Each number is 500 + 25 x the weight over the matrix's rms, rounded and kept within 0 to 999. Layers, rows and columns count from 0. Numbers have three digits each.

# layer 5 attention output (transposed), 320x320, rms 0.0497, rows 90-95,122-201,224-232, columns 80-119
467464477498529523520450524484492520538489477461480532508501467465483488494506475525475510518482512479458437492468424492
519465524508488435511435516493502482492547484544518515514515488470549527544511500543478503502494505522491509564523476518
456559484510483518568508468488503472478472485505484536491455509510516524564489503480489497543495508438508515490481483501
481499512450475515559502480501472525495486499525477538500489482475537514533473471514492493539504486543494562452504524504
526495456527535465496534512466505511512451565529530472468519472455494495524520473449455486527497530466489494462543461484
478488549492463450484500498499458490522471475445495491471480452488567520474460506513486487477501507537469485519503456530
514533490510475461520522468467477519472514482485501533483506483510508470516519524474498478532534530495512484466531528496
493486509484521532520527464539524454476473457456475493466459499547587514462550467524506533471501526486525495477510470473
488482512483508514479512511503467512501507538462533445533492476516505490464464529529522510459510495530465486517517510459
514468500473517473436543552510518541522498528481529500567529538522471455468555485470523508492502492459469544531476482486
505480510484489532552484509521475498506550535503472491541465542516533482512541470549519536503521487526494483501453501502
431531471549513538450466527484529538488489536507487471568523497463480472532482494483506531491486494519522488519503515464
512502482493535451497448451521503510497510476516490512517495541535522541509493509493517507501501517488535491476543525503
499513550528462530524523513511485528513496514486507459504502462488485501497536464496488505499526476499491478516538507477
485479509488513530482528500508474501469525462489490487520508507462481517524505476492488532527462467500478467505507524517
525532505484492502478533513488494505497486499503492489520498512527485490496470501503521467538484511491497512508455461471
498472546507573495484503514484500477536491494556470505513521489474498432469500474477493467507486413526509499509484478462
517498500520522500487496485500520516485491478475515518480522493528502514535474530519532506510513474492541500509495495478
491505519516530529500519477513474512495483494453490506525509481511497512474518522463506552501492508488475518489470540528
510461509488513487508465502457495519494482517490465494506551512500507501468498504523509461513490496505520514551485519545
482505485469453466479496525499477487473500493536520513468478480499493480477494449489470497496488525518486543512452554531
522464491502536472555487541481469516526498475475499484490496499518487484489516528520507528499473532489468482496527507528
480547508472501522501505497481491477506502494456461547509539547498497534511494496490495492530482497520496543516443538550
535495482484516520508475539468515506477458525527507529501510490513524506494492512548499507555473491507512537518519490515
521520456498487513491496485504494473496483564464540515499485494493525485484490487519509503539488489515498476475521480493
519485485543494490513500433499536481466480496489523490497524503467498438476499497504491549475551513521490552513510512483
507501519505506496495505482522494522513515487515505474467487509511509482531506507490485509489495545493437477459504492499
489517537512523499495491482496504524464476529541515529521483498513532480521465485512500484445529510506517477481495492509
500503502520514488511503477485504522506496508528487482432458507527504492471494491501465446489498490524481532471492498525
466505469491554486537473523520517468481529470542498505527485490520516510513533491500511487541509485522511493508521465510
517505485493532511472467496519514512535472484474504494539463531504488510467507492434509464531495485492471494453469480526
525490478524477532547525504498510525462526503522520494528520501506516493519506496498470517486528458486502501511495472526
503497513483448508495510506553471495485495487551492523480474467467482522521483499544538484534512478481548469535510490461
472484491531476522485467465500457494522529479489500505501496464520514505570522481519506508478463487435461532509506528483
501494506459497496515452502458452500481495511486486493476538540505466505528471442447486489488492552486485473494522511519
519521517488553513525488532493521479495536522517501489471503477509522515516462470501494493522493464474548493521499503491
489519499531468518526476484515502510483476504468489495530506471569489556536502529525507535523484506451489515509525502482
490491488480527483498526479512495518519500492515530469482502510474545473472548499492525532488511455476506540490500484516
515511531503500503505494476491478479531509514515510512506479526500522506494452498485520522529509495536528489478524523516
463508496519499496484498489494498467511489493485473503501504469496495542505532485486504496498470445521456516507511535507
497476529506514511465474489477524506519477488505489493508521499469485500462500487516517461502493480445493497464512464496
485503507515480490446495502475524496503462510498465537509505498500513428515511542528476481472479529485480495504527495491
486487528457459499516496533531525481490475534496495499539528499480504495513493499501448515455495539518504510483512483498
539471512534504499494535462492545526465499506528471503513508493511520478515460538501497495538489473502455479468501474503
514474462493491464468531523519523523540458518479502514496476447515532465482488478487517442506500463548489533535499515457
474498458459509476504511485490515491498525490494511506520514520495489506496500497487487501456521504512499476487504513519
486502494478529503499518518474512494524506519524457528494464506525521490535514549516481509511480529483487502494505466478
492486472529513523501509453490472479472528519477521522506492511519526536531513499502487495504529505461508507473511503502
502524502518439483548550503485442498469508483525518507498494503511492519490494494566485546449492544506496506512494508545
513500463513530472501540537514504462496493504531513522512512477490499487482479502507543519552478465518525483512466500531
491480505505506493488474501484524533543536458508482492487504518497499463509482467502521512490462492474520432434555499469
486496501501506554520523515510510479474507487513508511480491472510516503518488507538520524472533513497484437500497543501
525446557586523500526520487492494516493467513488469470483475465509484525522534557542478518465494527502521500484534503497
533492522521489492517541497455526520494535464512510479490501535489518467499487503510477461506515491470487522514505436456
537506516517452473540496494520457469531472528536543531458477478505474506527505453492504490531467458511498478565538498492
478529530534470466513499493539475454510535480514460517511475521494495490483482503479484493467501535510522516480517508479
519538456473493462528459464497458463546526502533451489523448554466534510529454466468479472520456449506537489485499502493
499500497473545527482533496485472533508546537518505475523546517500519519445503488501494515527471499471490507518503467505
501531534499492512531471511473505522529498505500499487499471498532470515463494465495471497456482498514488480509493498521
486464481524414498509469525505453499481496537534508494456444494480493487512545516512512556492501524492541519472523532515
461473496497504479530499527500454495525494506532494511502480505505511501479501526493500498474502522507515480531483513503
498529495487456503537492460456465489520489467543479502512510501536479505525520519451482494518476544523489478453503529518
488478486442480489525515520513496499487505529533525498550529456529512509524494520518509491491503479480542510510510543501
481496458495482474546442500463487473537519487507522486495501536479480474556543473519487493483494505550532468476520474496
469511500509522506494497504442488527532496480530499506517508508510466491489492524489509511455495528508481486442514533547
505543473477504484552514503499533501485491482542474472502500497484496493438505489507466467478482481524485476469464513525
487517503469510515484505459501542510509527534523490475539486534559542567471480505494488532454454483540518495505475463499
475490491473495525517491497457489489484517477486523488497483512538504469519499502528479509503500473532476459486500465497
519497507523508514518474472518507467447517512505556476503482512526483478502505503534486532521529474475522484483501496464
459484545503511527525490521496492533484492503560448465520513531487482497538473490517501461496494532523526506506492507460
516504529532547513524496488442551502496461479491486505525515517484504479478485511504527495499504506477528521478526521493
532541502503494517513524510513471518466494537511499487497513517512517499498479513514519520494507509479529506503505510493
453493505495510488502512507513480508503508512499509479514476498491468544508479530520502509557471474533505506494527529510
503500534511449493529492513521466534498496507563503494473508500485505539518499516504491482525504518498504544524495495443
520494454514547506492459486483502534502510510518453464507493507516497520506489489493500459518496455465519487523529474498
483515495459485536461513491469461506508479512485516486541526511519517517492562493517484532462537527447532491510499547493
507456534445573504499463573471495518494479488499543494511493507606535507487503542453502518486485517506492526504480549499
485471517478496548504467450473487468515466533503453489530495470449490517505529523513468503482486485552513444436476514486
479478516470501501519539503483496558498487524554498485469498534482513493512495513521516496481449451505533487509473496517
470521467512480511498454481536473525458485446518530464446527552499520446452495479508502456492428526514478462468484529469
507503490487522502500538481481486502502531514524531467548490469478493567478456501504539491495509486475522496479482509462
506485512515508490534513509493519485494456520475525475533531484522502538520526487505474473501518461483469518524527518488
456533492532478503531534466492502530476496501484525490479553469514463477444522482539454504471522515531523498482503472517
472493481473531469499466483484502500484525470516567508487496491504453476443513503499534508533532496487521455526525441489
518415515501517485525486512456452506474505444500475530488564475509547440506515541476491531474513484514545543502497503476
504507459486575491532519507493512508515506486490490423534453508513504483488545556500554523539483497546517472505499514478
514511525529502548441485490552489454536528501469473497465530501472513531515507529542474520529495498481475503518529498476
515518499522470486493539519487498514513523475449533519492528507472520474515491510465507488504498507479512526540451535529
450497482491488497514476551495489465503518472477562542549445513472499512494480509501527509534489516473486482440498530477
519456499545512481490553476479500487493523523509493509547495416502497522533522499537515545517527514504511520567484492506
509531518504509548510478490511511492502477494535532520532549491507537485504547514479469499515532501519511499459554492495
543489522523471525473495477495525519474485468525507489467516500481486448478484500521525495513502494511520461498466511486
527514460490520499478502519509466503508501505473472490471489534496515520480489515461522464535490504540508496541491523478
546514520513521509530474488474527532519489492503454496463521472513482460553473488484539474488476550480494530507506517502
466590488505475497505502482479540545524485548514493495492439537520480560466465484471524519513513516496428471527466491494
# layer 5 attention value, 160x320, rms 0.0378, rows 59-105, columns 80-119
517500487511507537530565489514458482559503514498481524488503520564491472491487506497517543520485487497518500470426500477
471453484534467491509527471466517510575514466499528490484455518486495535510528472513495492488470526527530559494521513513
462478491503518531550459471485516480519531522536488485519483504527518523499486456508496509494535448469505521495516516512
458480496479534504510480501490511478498505502508552478476534465496461450480483488482498517483503517524494528536502491501
520510524495494466515512482531507508494497497496448510499519485503481480522492474501514524545464475513477521513527503503
513503525529472549521518514507501484464533470501491469490543536499453501506487480532461501476465542476490511445456506518
506522506529490518485502503465509470461454573504515447434484484522517530484505488497528534528496479521553493513496463492
514538526493487492529479469478455486490533473468525532494540526501460520456473497517487500483489518526440517491500501505
483454535506519499504490530482493523531480491532477512501496495520501495524492499527448534514485484590465507503521482504
517511477500546472472490460507543485550472507460486514498451524540497522493516462437481500489518476523484476485474499483
500496503531516498524468520499502457484482525497464499456468576513521497524500485504524462438519509469467538505551496466
504532498466496529548519503532476505502505514514518514553518490486498466513491488484494497504514515488504519548526534505
536505527491490514488500459536511486496490501464502497553483480525475519511535503515495529510503509528494550461492495473
494498477474474540497480542494467499499498506505475531493501536523525474503496501481526456519525506504484480472517487503
518509495539522484464549519527460501513520523535464504488491517463493494490510520492488538530499476466533499465510545516
525490501503519462517513501512589543508501468506469453525559474514502520483519557497508518529469508525506498491520460505
497508530425539480479508511478494525508549522467480457466510477475466488494497503509556538512505504497479471530485508513
487517525513491527545505479472509488488520496515504467527534478492475467500556498437510510495532505511540501514512483471
486492481500503517450521513499551486437509495517531505529531485490506494517475508496490486472501461490519470494496535505
470548482517481476464522512518484507513512519526503499507484495508500459520512505520501501495515491481546505485469514514
476511522533488520493500507479527474473506472472454515487521508544490483477464463505507485476466507479473494538535495447
501519508486507540503473525486514524513537460468485480516462517484517528520512486493521539510529496474511470474483451494
488456471473548501493491494466507436512497523475513497514469523469545518492520459487510506568523462521486469507482485475
528510539463487489487483470525508527557512465482518525511502477455511516451459510516551483516495496479506510496472460495
474476518563520498528515478472534498503475475500486535471505488489489488478448492510533488518545486515472493497478535541
510516496506519506570501499487501508500447494543500521489486518515533510530497479498441480513479536553511483519517503481
541476489477499529498464504500441501542485530517499523508514505509509481501441516496461453501508556498544523499485471466
520495488497454485555550525558503510523524489488542523518534530451475499496511501524495462509531535447555522470458469492
527511522522502514470525496533506503486475496480525499514502471519529522519523470504478496497488515492521559519522513499
492439451493507475441482531531516536530499488491452498471468467469473473490481528492526496486479524497495489544487476539
509501491510468453486493516525483500460493509407533518510447460553502491506533486463533522442476490486508513529517517561
484499473490488509485490524527527477483480506476522463464476456563459500546497490462502476461469493502483490502512426521
513456506516569492496477466542564490509507465503483495536492482477461511477491486500545490508506485490492483511530484510
530520493518462539499515503510509464532470459512526521507486521485506504496465479477486508440519503500504542478486507459
533524459464505523476492468474498506499517500447488505486489525487490485480461520492434537511537491490474496472501519527
504521507538508532467488497520480502446547455493461536515550474502528501516552467544539511548535515547456508504503491469
457485488539509493537506504524486487490533531508507471491514486460491486548494510479497468509507504568495480474519509478
486449480538478462498554493444445542497523518515457483455490456458501513446505489486503471539542455506487511521483566498
468514537507506532504463493513497497473467488511489516499544551493476500472520502477529536523499456485469483529460449478
500507522473494510491508477509522467471511541494514494480533527486513471498503421518496494488527451476483503539488503510
522496505518481514486504522489478511477529497518486505517479496507488510552482509492511460492482478492563528512504487538
504518543500474499506429526486488498553469528499427496486493509503466485490526462523493496510510494499507494542460515501
492478537469468503502505515501525518522488516515495578476506492485481517428492500518524464494485472495474469554479491483
494436456447515513464489486505528497491554490529568500478470493466499517554551523497486538458523559511481436495506538511
507543482500511532493524466495508470483512553538539498525528531515501523498514484526505449498500488555467496482503518464
455513416501448465495512510533502498521487506536550510518521484485479503539526502515489443506528495535510468496434514474
529491477513473494481507542507510495562493498482540471496498485528497502453454526445515509479488531500520502512525512518
# layer 5 attention query, 320x320, rms 0.0453, rows 128-255, columns 80-119
502526502510480462477483474508510520527512496524528462476493496511456505530541522483512510504512499491512503441483521497
474494495506470486487504508489518497491529526536479519481467497494525480505511514517506500495489539493480505464490450489
475517512529503518496489500509496484511512501465488496499500498515514493486504518495502494492500508499505519529482484492
516490472508492475506510492457488514486488506469545530526524505507456514531499518479489490528488482534495489485500481501
505486503552489472481507493515514536489508474476521487505464514502458504525519498510529496511489465523490457472445494432
502507518512488517483475507523487519507492457486509514532498497477516525519474491522457480492496472517492503520494519522
474523481470523502505502494516511505534497491531511465486505505470464506458513518498530515485469476494509516461528559507
509470524509547446499483483507486455487489532531504504472503494491494495502511534472501503479522512487531496496548526502
484511476523481490536486497556513476509495506498501530534489504488497493520484521500532491451470535460487499427539504513
467457493475475525502486506536509484492492524528480504548540522517514510507508475439531522502475477473523492521475486500
528522536534481517507495491507468500488499536551503544498497544494465512495487498477451507496496508488486474462489494494
462486504511519488473481495531507536510511511515529492496480526455430481490502515486506540511493496510544466484517501478
467493500498520461496523441510504496489468479510516497493468483461492515476488501460491533437509529494455498482527512526
505545523492495539522505501520473548498491516514516476505494484520467502541537529475527533478515565514466515492496485485
481588523495518503521503527502536469483500493536548497491490482534547504497508498518460459492491476473489489494466520512
501511550465491534525550451499475515491530524486507487517560488470487509504501480496521497524495485481537555534451490511
477451522503536501501519499527477506505529500506467523465485488498506499495492507470451479511496505499523510497484502491
512511485448506532488467511490482497508478515529504472503510495460514500513485515489489475500471494497482519502495496534
501526487475511538509478484501486474494505465524508476524507496505529522512528450480481512517505470536514522500507494506
529487487474475476495512500485495494506473500531520472491531528509501529515533450472552494508481499536499515488537474524
519490503516478510482447494490464490478518529534482526499501485503491512519516498491556498515513528459498510480515453512
460510480487504513468496484501517518495511496493558469490543479524466497485505467469528526499547483519524509521506496523
490471467495506486481528473483496496467500516494486510568514519514528482506510518483531496476521468477479537475501502485
464479545478468547497458464515475538524494501517462511487494512487492502492501540513508481488500527524503477487474467478
474546481508520495502534479520494464481467464498539494510480440511486525558479561492508500529439507502522491497512527454
511498516528501501508482495509516539529523538460536467498551487481532540518470520468548526497499537514543500537466505496
441524486435530513522447502494492472475477458500513492506455503505461548509521531506482499549542482478481541496515496512
507502447486466490489474455470500499473487501514506506519549476505534511509473461469501528538535457526495536501492555499
491521485507507522520521506509492469509513518513455516551515502452468500504515494493460527495511497465475483510512479496
500513538517452496551529505504478492524533480534528555432450477449548475503516479517505495526518491502539546488491521513
481474486504452464467487488565510517493533479499527505531514530516498501519484511501518510536496513479495527493471498488
523500510504507497506495532463495533513517505484521506474505507518449504519453509491551468579533499485540488479510522457
527500474526541550451512501480498475494497594510497500479464515554534537520525500481534499496513496532433521477527523539
528487530488490501525520471510496529482503457484494496495493497491514493522473483529480482517496504493498469539498483510
471479502489485462476456462505506525499475495481520505476483499456519513502476493521469505521503478474516489531513499488
525520463519517490508485482508478463490451531482497511517471536525528512535499476461495481533515464511495484499506490538
540467517500494495493511455507521485511492479505490491536492493528542525479599477503526505507488478475473498544466521480
480500494488521530530475493519520514485504499506518468512542450500468538530509478513475499467479460509502518551545538509
522492495503525500508511492520508514515503488504515518518498495518550523515517478453556503527518472467511489549492540526
514480530516494497453482485504523499480501512501497455493499473534517542483549440452501499464472486476469543530485497475
480547502487487493499536454498490527479511474465489507439527490481521506517517513513454495511478487498509479494510493534
496479477482468533500502529497462522444513510473519522519502476490487505515524488486523540529520486492528491504506470488
495513506468477486473520505492482512460495513557531494478446466452481456518496512501483528472551555488492512447503505500
497531503515478494463515499506530532473463490481480479481491510525523521507450490477540504498466476503515497478530485506
442486502498523492498519457507512516495456494546506505544509508519508561496522466494514516514445539548485548501463508487
491496522495483538570489494444487506493513478524499482529512503525514502509511490522506529504534516523461509509499515455
490522555475482477494511492515510472525526527491491523496474489517520508518498502506456514465486501525474484485477519490
447537501511544509482482498500479500521530496493475448497536472529511530521557488559485489519472502492544481515455537524
507495490491491518493473506481465499520505530505488495501488477494524496483512494512521490480504479492519492509508493506
491529530460493472474488518516515523497474487494531468473464518498527484517512485508486502482524511526528479533535485505
484518510475471493519481509510506489520505463529492497481492504490520516503531461521458487519508509510459482486520518539
493498516469527505490506516512487505498547481542512519527502527489482497503482520515516513511522516520490517497518478528
499458515491511484472471493484499488502527495490475495483492525497484495526483514477473492458506482501480492489495464484
495469476506530530485508519491498492504507520509515501486480525540460518490527487471533485503487480489508481537501520524
499500476513533480509510457532499481511487469488501519516485503547565485454521449482546485504528492525474517499457515480
504431499519417457480475504530480547486519511467483495470492453472487505466463514495547502513516531474527500515488497465
527492521498492479489467493493488486484493491532516516521484451512473473515525518464468511490511499521455508500503563478
471461489495483496480521513511523491493488470469508469477519532468473528501518476532497500459505485481484525559497509509
517468533513489501532449515491462465529464474516532500449405499486487510481549497506535502507565521501497475473484513486
536511490496508531492481501493505475524512485499501510568514498518569515489521429491489483528493531525484514474538540460
429523455505535497518531540510458504508485484460491523505545500501575460537479462528477511516544452507510479535495480528
510493502486500504518487528542534533485520509492519557489514500462555480520538520553521478517486478522552533482512499490
474489550536494530504521520535535508507542527510485471526500514525536521502458516537508451424476493488461523542496499517
547483495478512474521517510455468526513545511501504487511484503509477498488504528494562499537498494476532515467480497472
521499523507523515509509479519502483545519507577487495479510469472498518500523524476507500498484482487498514505433560538
503510472477515487454465492463495480502521498496509469540529484536530524502496434499525550524479481481477505474541494464
488498540502499522506510511507485480529484487502512536496466542542513507506452514527508490448507506469503492526485498477
477471488474505479502510491526480490469509523528482518527505515526529491491527486505500506482465536500499484522498474477
480460499455492508487513526496517502505526450517502505528510567510450504506524482521492519541437470509478444536530493504
454507494500497479480504484499536533517475489514519494444475502452485517484422535532459523483518484509556520525498471508
482495498476510477490487459499494499439515519449465507500477489517482478503527501497508506500532506525475493503536517492
492557539586528505484494483509519487508518528473497523477508507463449515496490509522488481475497510485482546508493473564
506509484473476453490481467523518525510495522532487515475486456538503536508489542478513482496487477516568468475494516503
476471498493506513471531498498543502486487470503481504482502519511511515482472481485563466505494536491523495499516557502
528487496479461491464452465472490497468502519567489511533537489489540470465509489496510488503528459448490503528439457487
507460540486512471477472531479488498559547507467457446539496510470486528478517471488504484463520513472518536492525529458
540512509448522469506497480540492467529467525488494505523496501455566523495484504454476462465517530474520530494507499507
456474486475504458492445556519498528506480479510487486493478554522487548479501524498485462522484499475512490495485474520
474500468500576546504468488489494495528534457573479542490511511492492511506490476487502436517515488486540467504508513472
465486529478535523509528483461475519508488511541533502568511477518530493461474501500497424482492549477530504507495520523
494481512501490479502499476491508533497531457523485506490534474461500531479496503482506462447537496505506470509441529529
483545513463469523536476507492485472504493439524492528520514543475492507507515497500532497500542515499489469483493450520
487483533514522554459512481475503491526540504512516488538501513488536524504426505505512490480493512462529479514471493462
510527513545452525519445459489506499490515447491490469487492507536512459530522503490494474486490513502425474465478500519
519498500519460479506518505452501548550463541489474515533489543471533469539505501502527464532506483461457472518485469489
466512497523519541470480508476441514526494493477495495495466505482490497513497478461521487482485508500553527501560477459
484509546483514534569520511488485529552494504490531526499476521472552488519479487452478524534501506484541518486486476493
486503449504482494511509488512509496514475506474468485494507533509492479501495494508507535542507497525527476528513514498
477472471470521456484494517512550487488537479443489491546496501518478462522495529488524495471514521472431518504534497551
464527501517505452508491478479487510497510484483506489525505497507521480486507497505474501507493487517477502433556490434
504482496478498525459482574496464430498483507509530523524494494493486496505534497516459485524552534549445488461481520528
515512498493471501504536516486526461478505512527486532492468512496462490511445486528498542556479498550512549504489464498
551487481526500495473514493489473514525467470553523548503484543536523491516464501493492468478525498498480498441480496554
510543488518525520495527473500519505528478548520525459510491526506485559516496439494509518519502466463532508529481486505
497527503495514518600458560460490488526510521470533499493499545527474491519489529515472463490508536473527460499464500505
573465478516501492502443481450489498486492494537519507483511516494519539497498463483521505495466560466503504499459486544
488519503516522507538517489520501488468514488488500483459486525513496489448531552513500489506511484452508497509492478487
503506505482490506489532481538518523520515493467519489492446485509505462520546469466478518463504482494480466507562484477
489491470529485496470519543532505499531492523510533526539503504500448522557522505490508493525498519501481491457504519517
512518508479517507516498524457510504532483491498526506515450515524503519414450546496489507504491512460505510503480455510
522492488483519470516516519504494478508527475503496483452534489485488531479496490483533500528516527506532539487456527494
497510493500498499488482463482504515463524461485503472509529479519492497502544523536471495483529479474511508480476499512
502503516505447462479519473517485500476508535503519491514526491515510505469478526508492493513520503476466514480463523507
539509517513470463516508505471538512521505501493493477519485530531535508531488522499485473492479517509483469523486479480
473501508516501523461505467524482485478446488528514456494462520508467516508476514506476481476461555519531493471553517528
477504501539522504515467506553478444514438482506482498455499451529453534486487533535536516519507487506519504460469477545
491508477505480564522546515516484484502504486513474513478496541533499525477514505503504417499522487484519500510511555493
509462521513519484526483549466510464513484501483496488493505464489478514459476520459480486416446514493539518540489527490
460476456446540542471500483505506506517485500483481513478501513515514471471567490480437494540463477458460507499475520483
492525452508477473498492529503537455541478536504528471467506493503524520522520506469545484471456534490465492495497521513
527496527529538509490452523486510506481484419467475499460486489486534505506506458546479510506458471517549454511549545540
504542528486491464483492504443507484503480517492491483478484507489492475469482511522557478507492514554532487483509551498
552506480512514497538493493467501503449481484484484467507519487489525571488499514541527493534513442489494474489470496498
477508469489517514509508480513496531537527488552508534535488470512501491499469505512481512489535491482541471482517522488
524515498468500518516472530470504476451493505507509502488512471492453495487527527506490494526503501436479484536506501522
529487506536484506526533518481504453470529513479473465494515464497525501460479550534479469517501473517462486525450503519
542535548533530522548495512509526498489496443527499498551470440475495499487483469488517506525497547500426508469507465485
479474453477482457497513526428490481508478482449526483549514489495414535472478542511524513521504474451504485460492484509
524507488503506542480480497472496496422514457473468471470534478524491481440502542517507472491514508483543499480484502480
508518471448513484481527510511489484509541560482489503474527479530484488446534493489526519474528522479503469461519530493
432512500549515490478492482521505443508491566540526507532495514524514558514449527512499464468496489523549495499515525538
498479449492488498481501469493504535556480443501477524522455530512505500520507521480502501532510475489472545469521520495
488517528472472441540505534525502456468529542552491544471507505482444500490475477475450499474533496525517516490508503501
490530475462491483494474481504494505532532528469534491483488496503534474481508496461533511485476488492473507516466515517
504517457540508497504491524528497484517440474483495470498548494505520532501516481474506505551541489503476505497522516471
496522525477494487462498451522448531519473500551499503477492457512486506514531482561499516485494484523492496465503514465
496482539495529501476508506454525480496453492471511559471536461457537498491515460498487513486518515508488478482519542494
521506524513454454524491501475492499478490457502471509574513491499529524551459534503478502507484485528475453497548501500
# layer 5 attention key, 160x320, rms 0.0478, rows 64-127, columns 80-119
503505491507492527493503483475498516482513483513469479503501482512475521502487506496515513489528501506487519486467481497
541498507494502499520481511522495507504512495501538489522520492497493495508503506508506502516500456510498512481478502512
470498545509523497555498470514498503512508533513509480507494510492495477504483502501479498489502535507505519540513497520
479528477522471482474511486491534471477497515520465486505483496514463497511512500488474451502496515504485487494471498480
488518487497502516489499531507488485495527526517501487498488473466513475490484498497458494481508522500538483522536491509
513544481470484509525512482517472504494484522515499496507524471520524487512460526466498529470510471520530497507457526502
502478500490479490530476499521515517534508465502507489494499480479447480520466539496538503533492507518484485530492530462
492466503469481513568475561487488513491512481515479513503495486523506477516537476482518477529512528490482493511449468530
498509500462443491482516483483522511492498485509522470438507548481487510512500485504577508507511459508464494450511514491
493512519497480477503498493441481508517527551502465519528536504534527484481464517490517483521531514495521530512493523497
494512522517516470508487498507507501493517510524525469483482464487479498530483535472497510470504485527507461475494547496
453501485508451487454486487473538489516449527502507484510508504504500525488491465535533515529524501496489480484492495490
435489501522520476498486473503561473493489486470513479463476512499488518485492502493521486459483461530541519492498471487
492475487499509469519515451524496490511526476475508497535526508534539496504545526474523499513539473496477490507495508509
481501482527485480525529527512470501501548493543483520477529486511490465467510501524468555519541479472494488511483532496
465529435475497498455460502492472509538474475490493506527488502476509508518515504518495489484508505487494467477496508502
491570486507457466501523517490485503477487495519510492508490528502517526520526482479520465515505476516487496461477504471
508446509492502489519490495492524475517494514453466519484515502511502485502475522521522506514482515472494512493508504498
479485496535516486495495492500531530489501500474494500500500502523493494498498532468515502513468472479490491518478507500
506502493530517517477497491494495517491488484494520468512491520538475521523499527468507497516509475520509496480482516473
546460517433520486526486512474494489495500513474472477485504507521520504490500503510445507485487490506461489523458461522
508509487522517500483510535483489482466514477493478502519486481528513509478491508504500512472481480492536503515507502451
497460523479535496535495524498516489551505461462509499487469479494526460479500489476480532498521527505514535521524535472
525504500539539472511485533527506501499550539473533503484456470519500488502492499472513548489510515505496471560520510452
514548509491504496468502445488507471511455600505509497474519492499533497534517476488495535560492484542493501492529520488
508536510444491505486509460482441477508471491513513492501473496491484527520532450491468525494468489485488482540487487482
494489469458461515489507450559557507533508491542540499536492477522453532525547512479499534514485459527486492510481527472
524511525478499478512484492514531474493498491522497478485513483542530499530517490514489483453533529474466510457508528465
462459513543501481458499506492482428495526542475484476472500516522517462473554504531467516536515505505448521545508485482
511510493532533524528484519513492502501497499508535481541517453516531489487514492494534516522537519524553508510518527491
492525499494438500525447520475516528492505529543497514497510491494498469525515509476481543478541500484493462460476548506
482490495496504501520471509497480533482522485482500484547464499478476513487479512466515459510526481475569506493549470545
537532493506509513490506534496499481511493519450517490521492486526506480495497504495496530497510502521519527500499507457
541523481519495511477517505491485485545483524473492491507488525481473484481519534459473507484514492498473518504464503476
460522486498505453522445432495484511474472526485513509468507485535485490455517493530510468526500484499524484478492467516
525518485532503514510489503494516481550519534480529500501515500519473542502523494531523467471542492517470492508470486536
543488524465479473543549504492497518499473507499507443469448520494499499522466499471508483493522523503530553493476540469
486506501474492482502497523504565482531526563472560477499472489540521421454541497457479520491522554525506468483541503508
485476483547528483487477503527495452519567503510498452489535511512524530510523470514476508512521478519490436513524505498
522494492541473490499537546467507462472464473506509483470531488485482494459531529501540496533510510525545478512507493478
518557517481511475532465544510481491530485505467512531466536498507456495449512491488573550518460552461527523495491541518
508505482501505470411483514505490525534537511499533518528484492522482513503477526516518522480489505513467467497413511487
479502494523498485495486470530494490450517512499476484526495453515531569559460470483474530481499537527518512531500501548
553514462511451547532496506531510501502478516460469487487514491510474449505520485484517474470492547477493522494486497527
532493509473483489519504453462539535475562494472505523494507500542532489552473468498501522472485538504460486510513523521
503513536510514511573509545524541484512486476490535476444512470516494495478495535443476490543511521534529490493496425507
514486468504483482481500492444563462468473471506527479470484521454487499503453534514497490466536549547452515461516464505
544498462515503458437499498535498442478524497490508505495530481486517480539504568497451558500455490489491442476503505488
506508527544513525538506492469499507491507506469489469509465520530466491473510541508448509504500494518491494458505477536
530491465495494434496540482503469458506518493504532525505455497548523488512495469484471523447422523489497502502521479498
513498535502486519513512515512499507478500471533498495499465487514502517497512515493503495506490421545494493464522487501
494492489508520508547515470490528497466514539469508505510474537503495513469553499493492484403495508535515519491539488494
481481461474513497477465491474463450429501487476514517516521468522529530473527526496510538484502507494466470481510498514
467479504429530468578478457520498479465469511533507528483529546488502492507506496522469477494541438537530484511447495528
544517546478559527528434491534479465482513500475476526518489482484516507529509525524489473494487505493505477531449524524
502508510487512446488514485508518506483502508518551498460448517514495491521505520541491499475494508431474502496509542445
494535576552529519509523511491529547522466505501484466476498480475540467494535528503454467500501498520506542453511554483
517528471505513505441499486485529475523494510492490481496460454550466519492481523515528531467485498529502487513528481523
500497423522506548480459522549479542518464456480484526497494509514540494561499451465458511517493519490492477463474490455
529532507491474512475563496515507508475546507544456522540471508480470485515485495478543455509500493511504531506477536496
494458538494531535521516480490495495498507586441474485494497511476498547474542498540519530502440480510530494486480507512
464483516495457538551456524509547479457507497457524486539465530501458493511472529522488510447496537498545510537449505505
443499500500502511456569493561465499474450508492494508476495525498503542498533507462507498495470514500459508490514570468
500484456523558455501486512462502482542538461525508497469545483541486481473544491465485481500498539507479476475501508455